Weights of a small transformer language model: biases, untied embeddings.
Each number is 500 + 25 x the weight over the matrix's rms, rounded and kept within 0 to 999. Layers, rows and columns count from 0. Numbers have three digits each.

# layer 3 MLP down (transposed), 1920x576, rms 0.0437, rows 133-166, columns 320-383
498461528514498474496527480520413512523503498506520515504523597504457453526523542546448541506554444494471492464497548488503525468546539477518503508455519485470475529544494517519518517487505436
482511484533514493505512491532556468493499497460487534456453494486468513511488493470562504482497462508477494488482493468451485511501484489479547466463490541461479480466504501508486507550484501
473509505494514474479507509505533475455519488514492491495521514496493527514501516455529534495470503484522481488499519480530480496522502511456491533463508517465538510471520474496510480503493516
519511481513512494507499519506442499508471528516482511542477520528504486471492500440497513540492524468510518472551477471530531470477476440520516475522480476549510508520475520462499512487511483
536493485483554526556465506486601535506538461459523493520480536532524508511509494492508500481500525515503493488476529524496481512468463557527481502528477537476491478461484504500519510512499467
520503503483480484537503478447455473496471454500480545513536505524464489523499523508502485493474519506503507497474482543513489492520510492519446505475533489475521497513525505509559479549497500
530483487518536514461501494543470482464527490539507494500488499540543498477489493477516473512506464511477511503455468491523517474512493488498516499514507514485483485513518506497533514510512485
456497476541485478500492492480472488563496513526476510504462468460502497500514458490502494498521491492517482509525462492499539501537545484500460529490493490534594529498534510527498507535485474
498534489488508515483479504519515457522514483512519484516470463498483537537532474530543484476498481481529476449495461451513465476464469479509457474496524507474506487505535490500493499484523497
529540539518486480512474451509552570486505515511488504521493502470481478504512481525497461511516504509502529480502507517476426523489474500507528526478461514499480508516494521481538500537525484
493508523494494493508481514523503531514514461496462458465493511487449522503492487558507534540484494538543462502510506504429515492491526511537474451462480523467477516482492524497517536511546504
498513521504493500486534447465512480491486530507508517502515523515453502501485493480495445512508458504507541522482501517475488510546472493516541511458494519471465451491511497520451453465511467
546475482545501507524476511517565461501495487516491498484486482527492478506498504483476523528488510525472481506460505488477450458492506494517446523435558488485524493549514499528511495492496484
516511460505504527406475506498436478512430457511496467482500469511494495474552470473522540502496484492485534536517509542501472444472516482539467490539514489494475477547514524496486455477464482
519548547451509495512519471470581496475523500572496490506507522544515465499491501512469541497530524499543477497473518530536548513512505505509489529525518524517492518483500534486497486517499535
490531526520478519556479442510490507472514457520495533514481519492489487520480494512502475529460442494550529481491528527487493533529514557509533482546485528478528509499515509512538476541502539
544494518530539513452470473528660548476501495489504487523483466476518474478523477513498475514485477474516568455537489509486520493516541475524496493509538471536470505472469507523507502494511485
484495509479459559496473492440560483540516483445467500501506474523497490528512516477509498526497477473532502496540458476506497475496517490511476515521516483491500506510484491533517516509505478
488468502485536459484535496453512476491471510483469468530493498495512508513471460495517518500521493534524518536519510483501495470481511496516473546478478469489475463519489463518515476461507504
494508508524527516514516482519444506482458575539494524511513501504532527473476508502516520497474501496526537525482478452528517467470464473455471506490476532495478525527489497494467468492546471
504536462490528501506473519550409442474491463454538477455482491515497504497521508511479485489490523487494503455495502520472503492429463511519537470509485468523524493489544504486519444500488526
496482519542491460508513490468371560541555527535505518540533489492511492501522541499554511501521491497485477521484528510471520513485511472498531530549483505514500519483463516462484498473505546
507488464478523526507518502454511493506510496495523460472498465521489486481523495495482542484530522509503483512476546519535500503523494496502472535481541470524536539483481504506549502484496546
460490498475517527535498475505456497527483497520495500459504503478468528512483516491467466520468550452523471478481484479503544502525508478485485457517534536515494492482526492467510491527496518
479532482483535450535505518515521471503506468511478444517531513508530494544480466512501481475451475516492481520461479501491536468498503494482487509533496526493493510495483530462434520509492540
494514515523457487470505504533526525496502493526538454490548547560491512513536507496444475478475467519452494468502471500457468532512502514513551442490473511492504513498492521472501485502433463
457497510511520481520515470491393506559508497485505474474494497525501511496493481505543477493513453523462526493523485511480487510521470553509494490484523453520445513516503486472529478524494537
488506497510485461504539518483457506484488522503456468540517515502504515484484496561504489498505528521514479527527457505474517505525502486510502522487516496469529440493481485491516464486523541
517471490505477471556483467525556514555515513507504548486533558476461447461521461507526501516485512525476516478497525509490527545488515486490509499509514544457509525465524449522492493490471453
472532499456511506507468535514440456504515489507512517500510471419519516542479542530434475509504539517477498478506497533497502494473485527476544504475506464476521461488501505487484487509495525
484511488506459513501443489487587521446559533504503510514534476515493498501503471530444502492505499521497476489499491489520524487521572486497549469510527481501476516490546508500489483517516494
478520499535457519509515452521368494536511506476490501515519500484469442481464516431540503529471539483485522477496567516517503539495481497525503448515492540516503494537491460495498493534458510
525496508477454521466495499494476529502501526478495492504468484435488530503528526456517534480517481482484491488517505537485535497523510525476500487499471538463466490514505495544483462505551442
501520531521499530495453491497562507443478493489467475486463545496500453456469459540477521461497486493528513475468471481463471538511527543525486524488503521483480484466473501489462496473483463
# layer 3 MLP gate, 1920x576, rms 0.045, rows 134-166, columns 320-383
484528548433537512461457478503486515522501533488503524519495509498474531511544496482492517495493534471514491494500443489553471496504501527508489460523499513534501520508492528483485540521501513
534496517524439457491490516482482455493505490510497468461535531472486465501510505500505496522518511459502515491507577533498495519497535472491466515469525506507492502459494504501487485501444445
515503496537469541501488495495501539525469532464478536477448489526438425500502518519533516575478504515537521460514537493481503494505513496540528490510503511540511482505510474515524500483543521
511501513480518517484535445523497553501514503474525504468471524539461525519451522490498462601525524512468494531516494555553491447497520489520490485478503472566490511527492538516476520513504479
540531490506471446488517456485501468460513504518514523464497519436503510520459508504484446489508533547508527497486497497548491464536534503578454510476532512545481448471523462532487520513477498
519544501467505487501489484502486501504469479532517492502545491484473538493482556475487508486453515495515539565509471472490490534463532507516510508492489532520497494495495490540504546443492471
519515500477527493464499515460509519500493496525562508507507496529447531519503491482484491447525452480516468458475499525452515496522510502499519484473526539478480488499454502487489496469541495
508535507530526460499489529471519453519519507486496495545570477510483502525491514500483499527494522475545524529505493528501510433511484489546485499482517502461489539500516506465524494455530496
546545516530490473514511449480498546475528515511459494497509534522499494494481496500473513486479488508497522497489522511520467533487519516561501496510487487516491457507478509503476480542507485
502480472479508458482514445491559540472463521497515519479501480466494479485454539462467438488506521527505502508525533520524462474528509495494516503516498538533508534486499499508528493500482478
455509482507474507515487545489516512532495519507505518507495531526538515494489531497493525525521511490543516498514515502493489521501472495534505485482504478517469464467441505522430480556477468
557488506520487494523519493511516469495474530576485485531481504509519496513509499540509541481484530462507526455467491506503495505474495491486559456485486512538494468531521504516517438447535502
493509467451524504477482500500509489543479499458498497479515465504499506512524569467475506494479482492496477554501490516491497507513518523509467516521491468491470448491487477489497461477487526
476520513528508512512541492496493500483484495496503531515491490509502525495502511519490491477521486544496478537516532490502495503531540509492481507458507528475515492470493511522495497510490511
495492468530474510505441496445500489460491447526517497514492505501528519500513478531491490476512493442498487491526508458507458551477504514482495501471473512482485526519469526515534522500498509
481468510488571541498466503520503458469497508494498482541510488492511507462509489521510472522468524428494473489532445449511543518532514512525452553490509531474475553527532556511518541479473530
479512483571495503503496504462484467494497471505498486515517472503444516494501475484469511479502534486492482510523511494532508524456520497516447465514471487505541503472460490528495495538511497
470552535538509527491535497476501510468473510492466508518512493504485473505516518497475508506478511513512502524479477467514501494485483496488527503510456489494468467524471483507530508520451501
512532502519524507493502471484518502490477487489457514470518528484459483508472498502539511488504529461469484496514492531524526532535455465478479451507505473475519458537524521488491470483448479
484488498520445477519444527518482500509496463527485486441523529530456464455495513515534509494507516452498495489492466495457455520512517462546521489493514499481477477463531463517509499512492496
484504530495523483495505470475523495476480511531527537502503512456503452493509491534534463556507527461488492527498502484471495480502469488479451501455492485492490450478529479490485494492506515
475489502490496467509478490488484498488498552522503527511488526502573515492500529531506539505506516503511505482503515483532500486493506492546482477499469495512491527501515521470479484501469489
487513491455521473475483489478503470490547484471498523489512476484489511498447500526521536458468533435526465504461514493460482473498521480527464498504467487493516512483502514472485499485465504
487559529494497498522514494467499470490509473512493522523509475482529470501465499537465492537501513515510519493520507479462500511465535496470500509522504519499512495487460464493475495477544479
463461529524511509494473507494467459479502474523514466437520525510499474489480501518491508488530456500476460517567514485465526508489515523461486491500499507526475531455503473477468466505514435
469493485477527491482478444511511508458532518502455538520524493487522517461534568494469446507477508484480466502535521511463495550498509513532496454504470547483516493544497479503498501549492538
470467490527479485479514518502534475497490503522537516509477482472514490537487489494518496507499483512512517523467516515505503573496511481493479505520535528518526523510511514495502488509469495
477482524446479491532478481511448523453485482524534484487482511496498549450484508463522520459528474447487522472484441500499526497493496497479503472503520440519455480472503485521556531508463484
489520473488532472484477509480502483472472545483447534501470486497475506528451508487509485479473510492499494501498509463480497454478508530460499497545520484526485542513536470449482531488515521
518533487497536480479501487511498495469517538498510459479462519469458489523531456438520494491535493482507522499488530519498541490501494506525532481511537491454523487456504549495496460525481486
498461494472473519500523474520535496512495513467527495547514504532490530512520517454549486510490540520493487513527480497490496536483490503495499511450514494494481540518529498516446528506520497
505511502498523513525511457531484458508483503549529473496484468476526552513503466533491503485506505508558485506473546519508481524513489512511504537485486549446539473521482510527506551473510494
508505525519499520496518479521487442522505554541514495507514539512485501450531513472512499531506496491531503556526474502469510444514540490505503473528507504519511460472531525500500544513476449
# layer 3 MLP up, 1920x576, rms 0.0448, rows 134-166, columns 320-383
498496521523523509511467507502516516514524540531497463487525474496499522520459499504563482459548530510485488499434477477516485504485475502462516502480474512461484474491533539504514507502508472
539501562564483481495541464519495481489483521500505534475506484478489483532480509523465519530531529507504484456482484500489484455479488493496509522492497502522472498467509485539493500491503472
490482477494506480511534508508479518523506529519457485532551496438513472506475493497500530544492527500479514462519470462460505513558544481478479502555487484489489478501487549523475495452505482
510509459506511527485485484495519482555533514484509457498475485527510537534541491530481522476482506484466499478475496534488481516482540504501482475489531484519548469486513452490490497518546494
507479531469500543532476481516534460515497503522516529503517507497464498525504464483484506498516484473502512471484469521514484494497542583474555487454435510519479508500495499572468536498490464
503514505495520478488471521506464519486454473485483523482482513457486490504503485512450500480508481507498557502513523499476460516522470542499462528523477468527490497488491519505469499495517500
516493527513488467467482478524511483519490532483458490485508502535477467505512502528526514526483529511533524474501522462508541493478494478526500518512552524521478508469513542500493500521536546
472500515511489450505536476496494524512473488510502529520500496485511482504469476470544487500530511451529516508478435488455491506538482505530545532493570478516531503460568521479480458516499506
491515490509500515496454516515526506532457523498529493476506517506459446509511512530469488567525522481527488503489518498490510496494524493488479508546509520497482486485452443473501479505476526
511547467467517491519512557476495458493510498513471450493495488530484499569514504525478490541463491484516491527472465479469542563523541527515512495509493484562494455502488502510539505530520519
460475471518524506501516501471508472515480480518521539492501518502515511500517568544501486467481503544508509520469484516518457503477529500487460510476500484510484500472524515516491506516544483
475501507436505504484515547506496526495523514506492494495505464449513515546453489478520520482479499501491494511523484529493524492553509495552500496519527519493499515487524490477531497497448491
500552446518488466480514520502458555483488438520504466521447500484489455490530516495469522508549498534549430464524491521513505524514498504429475494507529473525547498525511487475494445509515458
489448494502476558493488515485524474474452499533503498540526497476549522488500489451514526474507480541460502496531541501463431511547491511484526467492503516525478514491467465511495482500507524
484484537526483534514531502540467530500534499502504443535489468446506542492468491531474511489518535531514481496471513495505504506527521420509452539478452478505490504532521517460486515541459482
473487488492535488511516488468474486504486462483485519491531556525506508478508457463519525473506486500509490515507520503518499527468503545474465534493478488525499494526478494447514531505518477
488506544518526482520485504510495495521493474516525533489532510480482475477456461508514471517513472512500508535489487511471559498518510519502508558526492518488490486495527487501514521487526550
499442538516506533494521496505502484502499494509525496535502467529493502500509504528510507477510436523496509489505495513520467505498493503484513506522514531527494537504487478466473498516481506
492479478515495537508514481538505476498554547480518521473483491504508473510515499498522495501495529530523471472534475503533541467475495477461507506527499521497501470532464490518492513528524524
504526515510520500488504478515499527505471526500510472526529496506494518529482481483498508509484538516494472494540460516538525517476542476470524490489533514474503488476489492507537550487512422
469498509510468507490472522514512489487489471522519499511466473480462481493459502503517491531488480502496457503551479530562506474503480507540461515487532494498507563499501512527550519524479495
501520501516511478523527514518502485534478497461500458561506508478524483479518491458468473543504499456447542501464515522509494488515431481500475506452537485512536476450522502506475499450513528
509473502546505531497466543494475495521482510481529454544524472494488539541495458489514468491489477430486535533471507543465479517520509487530493544506503498496538560499483432510486508484511510
561514493506505525503510468509502536500549539481474512526498498480503514529507504522542482509495444515475431499514480493521469497443475472529490491461487521498514487506547533473460488465459510
470492507538452473479482479543483501470530484481532506499503556517521528534515491490475491468513497494467495504496528497475485499524510546509544455483524447525484502471495558486457515502435520
466504538551493485517469493504459509499547488470516473543519508455518469482500518462495514532512510471470487547497503477507470520490473517462482462480537515513470505493515530467487467434498501
506531476501480524453555492456521527499517520532585494503529520517502500505507447491542480515509491517484466492502523492512469497501509515472514531481486471498501460453456490525509472503521482
500454480489502524521497516508504501484486486505470550516499526543460494482503485497476528528496447495501507445480481503526528522485513523493496496532530450482506540526512550484486486517506480
531585509454525558519490527478498495511536535477545499493488479493504509508500525446465497480525460491484557504468501526481511507486489466490506458475496484478525493514507544537489469486466529
467537530487500492437536481529484506494491530507453529496510490528487476513485514496454495514516460471535527516465472486496483538526489563489561488487512502504461486527497463525497481497505505
475528537496496556515494474464509532483486523500476476506519518493492485487503543421451484523520513538493504484541485513529517519493510494495529467469539479507547480476529520501490477545488529
514521462509522483538502452507490512501514521492510489514556485519477548505514496504502440504505504525546523551501518485528503494483521476462527468465549473518523515521482491539503479549475485
514505459497458494509501513538529480488510519487466468485516458544529495510514536490500487502481482531472522485498499570513471468472488503527519462460509486512451511503490513507527548492525516